{
  "norm_place": "pre",
  "rope_base": 1020.0,
  "qk_norm": true,
  "bias": "none",
  "tie_embeddings": false,
  "decay_fraction": 0.827
}
Each number is 50 + 15 x the weight over its row's rms, rounded and kept within 0 to 99. Layers, rows and columns count from 0. The size before them is the row's rms in percent of the matrix's.

# layer 5 attention key, 128x128, rms 0.0769, rows 106-111, columns 0-127
096:51 56 72 35 48 66 33 43 74 48 65 28 74 42 73 32 62 57 62 20 56 40 11 16 84 42 45 27 37 40 61 65 49 48 31 32 26 59 41 38 53 52 52 44 52 47 85 40 47 66 50 60 46 62 52 15 50 35 43 36 70 72 49 33 80 56 28 50 39 58 63 82 32 47 50 51 55 49 64 30 62 55 86 62 35 38 44 52 43 64 30 33 41 59 37 77 44 70 41 62 50 60 53 34 71 47 31 43 58 40 49 54 48 58 48 57 49 58 56 74 58 40 56 29 39 59 56 29
092:72 27 26 57 64 46 63 46 21 58 44 39 44 62 60 45 53 69 50 33 51 19 89 47 59 63 48 64 75 42 41 43 43 51 54 33 66 71 63 86 50 44 47 28 34 40 56 47 55 55 58 38 15 62 99 38 68 43 32 64 57 52 49 47 69 65 56 56 62 46 87 36 27 26 51 46 41 53 53 69 56 38 43 46 30 40 45 43 46 61 48 48 69 57 45 70 55 80 30 23 43 52 36 33 31 47 47 41 65 45 67 38 39 55 43 45 15 53 48 52 42 47 69 39 67 41 69 41
091:63 42 64 55 62 41 71 73 21 54 41 58 36 62 48 35 21 47 33 67 09 40 61 38 34 42 39 48 42 35 37 53 79 86 17 14 30 51 49 37 59 56 61 35 63 53 38 31 45 29 16 63 46 55 30 52 42 37 46 43 40 44 71 52 67 56 48 55 58 34 51 66 50 40 56 51 53 44 72 43 51 45 61 49 28 48 47 76 43 56 63 64 51 30 49 51 57 42 72 75 70 36 54 35 46 74 68 58 60 51 40 60 50 60 70 46 61 55 63 43 73 35 57 65 13 28 56 20
097:58 34 86 50 44 53 38 32 28 48 47 44 57 52 49 52 78 43 46 53 66 40 53 43 63 41 70 40 62 29 44 64 49 26 50 28 27 28 38 45 53 50 35 71 69 79 44 73 41 64 46 57 53 75 49 87 47 40 62 51 47 35 53 52 58 39 61 53 63 72 38 28 35 60 66 65 45 46 36 51 34 39 60 35 64 65 78 43 77 73 41 31 57 53 57 29 46 27 56 64 49 18 60 57 29 39 63 49 49 42 73 16 73 41 28 75 67 46 51 84 58 32 59 57 68 54 40 36
078:57 62 53 71 26 30 51 53 40 48 55 72 61 40 26 34 80 42 48 83 28 58 51 59 40 28 67 43 27 48 52 53 69 29 63 70 70 48 45 45 52 54 47 69 25 19 16 83 32 51 72 59 37 41 65 49 59 54 60 36 50 39 52 53 28 53 54 35 67 58 43 30 52 39 70 46 44 40 30 63 57 75 45 22 54 41 44 44 50 62 59 26 40 65 59 54 57 60 49 53 57 49 67 63 65 52 73 41 69 42 48 52 38 23 45 58 93 37 67 51 46 49 70 46 73 34 32 20
090:62 48 64 67 44 39 38 57 89 45 55 37 13 18 39 48 52 43 53 43 49 63 61 43 51 45 35 54 47 52 38 43 53 40 33 59 68 58 28 44 61 55 52 19 34 09 47 79 53 61 33 76 27 56 28 67 03 36 26 54 43 46 51 38 51 81 39 51 60 59 31 52 62 95 43 52 37 58 24 47 46 53 71 53 46 47 61 41 60 49 64 39 52 40 50 83 48 39 44 48 18 48 61 66 27 44 30 58 46 49 49 37 64 55 46 57 77 60 57 44 58 45 52 56 46 48 57 28
# layer 5 attention query, 128x128, rms 0.0718, rows 107-111, columns 0-127
090:42 38 57 41 53 63 46 45 63 53 50 62 62 70 33 64 55 43 58 43 23 56 34 34 70 45 55 37 50 60 38 56 41 53 42 20 70 57 45 50 70 43 40 71 25 44 37 45 55 42 37 53 69 16 46 33 54 42 17 51 64 43 37 54 60 60 48 88 56 60 44 33 63 60 45 53 48 74 62 58 35 58 34 50 33 65 55 47 67 39 51 45 36 34 69 24 62 64 50 60 24 20 91 85 85 32 58 52 54 61 52 40 46 21 58 54 84 31 65 33 25 34 41 40 31 60 54 47
073:57 41 46 32 40 50 50 60 52 57 62 66 56 20 53 62 55 49 70 51 88 36 46 57 51 37 66 42 46 47 81 39 71 38 53 64 78 58 28 58 40 60 57 23 68 38 48 21 84 58 30 32 42 55 37 41 65 46 27 47 54 57 58 64 67 61 52 31 57 54 68 68 49 64 57 50 42 68 37 35 61 69 43 36 87 47 42 52 37 53 26 23 41 53 59 46 71 48 17 59 45 78 60 36 85 48 50 46 25 49 64 22 68 63 43 58 25 42 60 44 36 52 44 28 20 44 48 59
087:60 39 53 24 36 57 70 72 49 86 49 47 71 36 53 52 68 48 45 46 57 56 40 56 72 53 32 36 58 82 44 56 69 39 52 65 29 63 64 39 52 46 54 38 54 46 73 49 39 67 35 45 55 28 55 25 57 45 27 37 45 49 56 80 41 52 78 37 34 58 42 54 44 40 12 44 48 40 30 92 45 60 60 62 61 56 58 45 23 55 33 48 72 45 48 44 45 54 57 58 68 86 32 31 45 47 30 41 57 53 48 82 50 47 88 43 38 79 37 25 52 56 50 68 51 52 62 77
076:41 34 72 35 52 63 28 56 62 46 56 47 46 46 44 39 22 42 61 38 64 37 83 65 57 79 27 27 49 36 58 65 33 52 68 23 31 37 76 72 50 35 63 46 63 62 56 59 50 61 56 70 79 44 41 84 49 49 32 68 58 56 51 39 49 45 37 30 36 56 40 55 55 77 44 25 46 68 30 49 39 25 18 36 51 67 45 48 70 30 47 69 83 36 44 38 55 61 41 65 68 41 33 69 31 31 52 19 63 48 70 41 54 68 40 51 34 60 54 41 31 68 48 45 44 51 68 60
084:89 31 22 44 34 50 53 49 22 38 54 53 53 41 66 48 36 49 44 31 46 69 36 18 48 74 57 18 78 43 43 38 83 64 62 47 57 20 82 58 42 54 73 40 50 67 47 35 61 43 49 54 55 47 15 53 72 73 42 40 45 41 60 56 50 59 35 46 48 53 70 42 75 44 73 51 35 44 41 30 50 57 31 53 42 80 33 30 74 67 52 54 56 42 60 30 56 30 52 54 52 71 27 44 64 60 44 51 62 35 55 70 65 56 52 62 60 58 20 58 67 32 60 58 59 37 52 75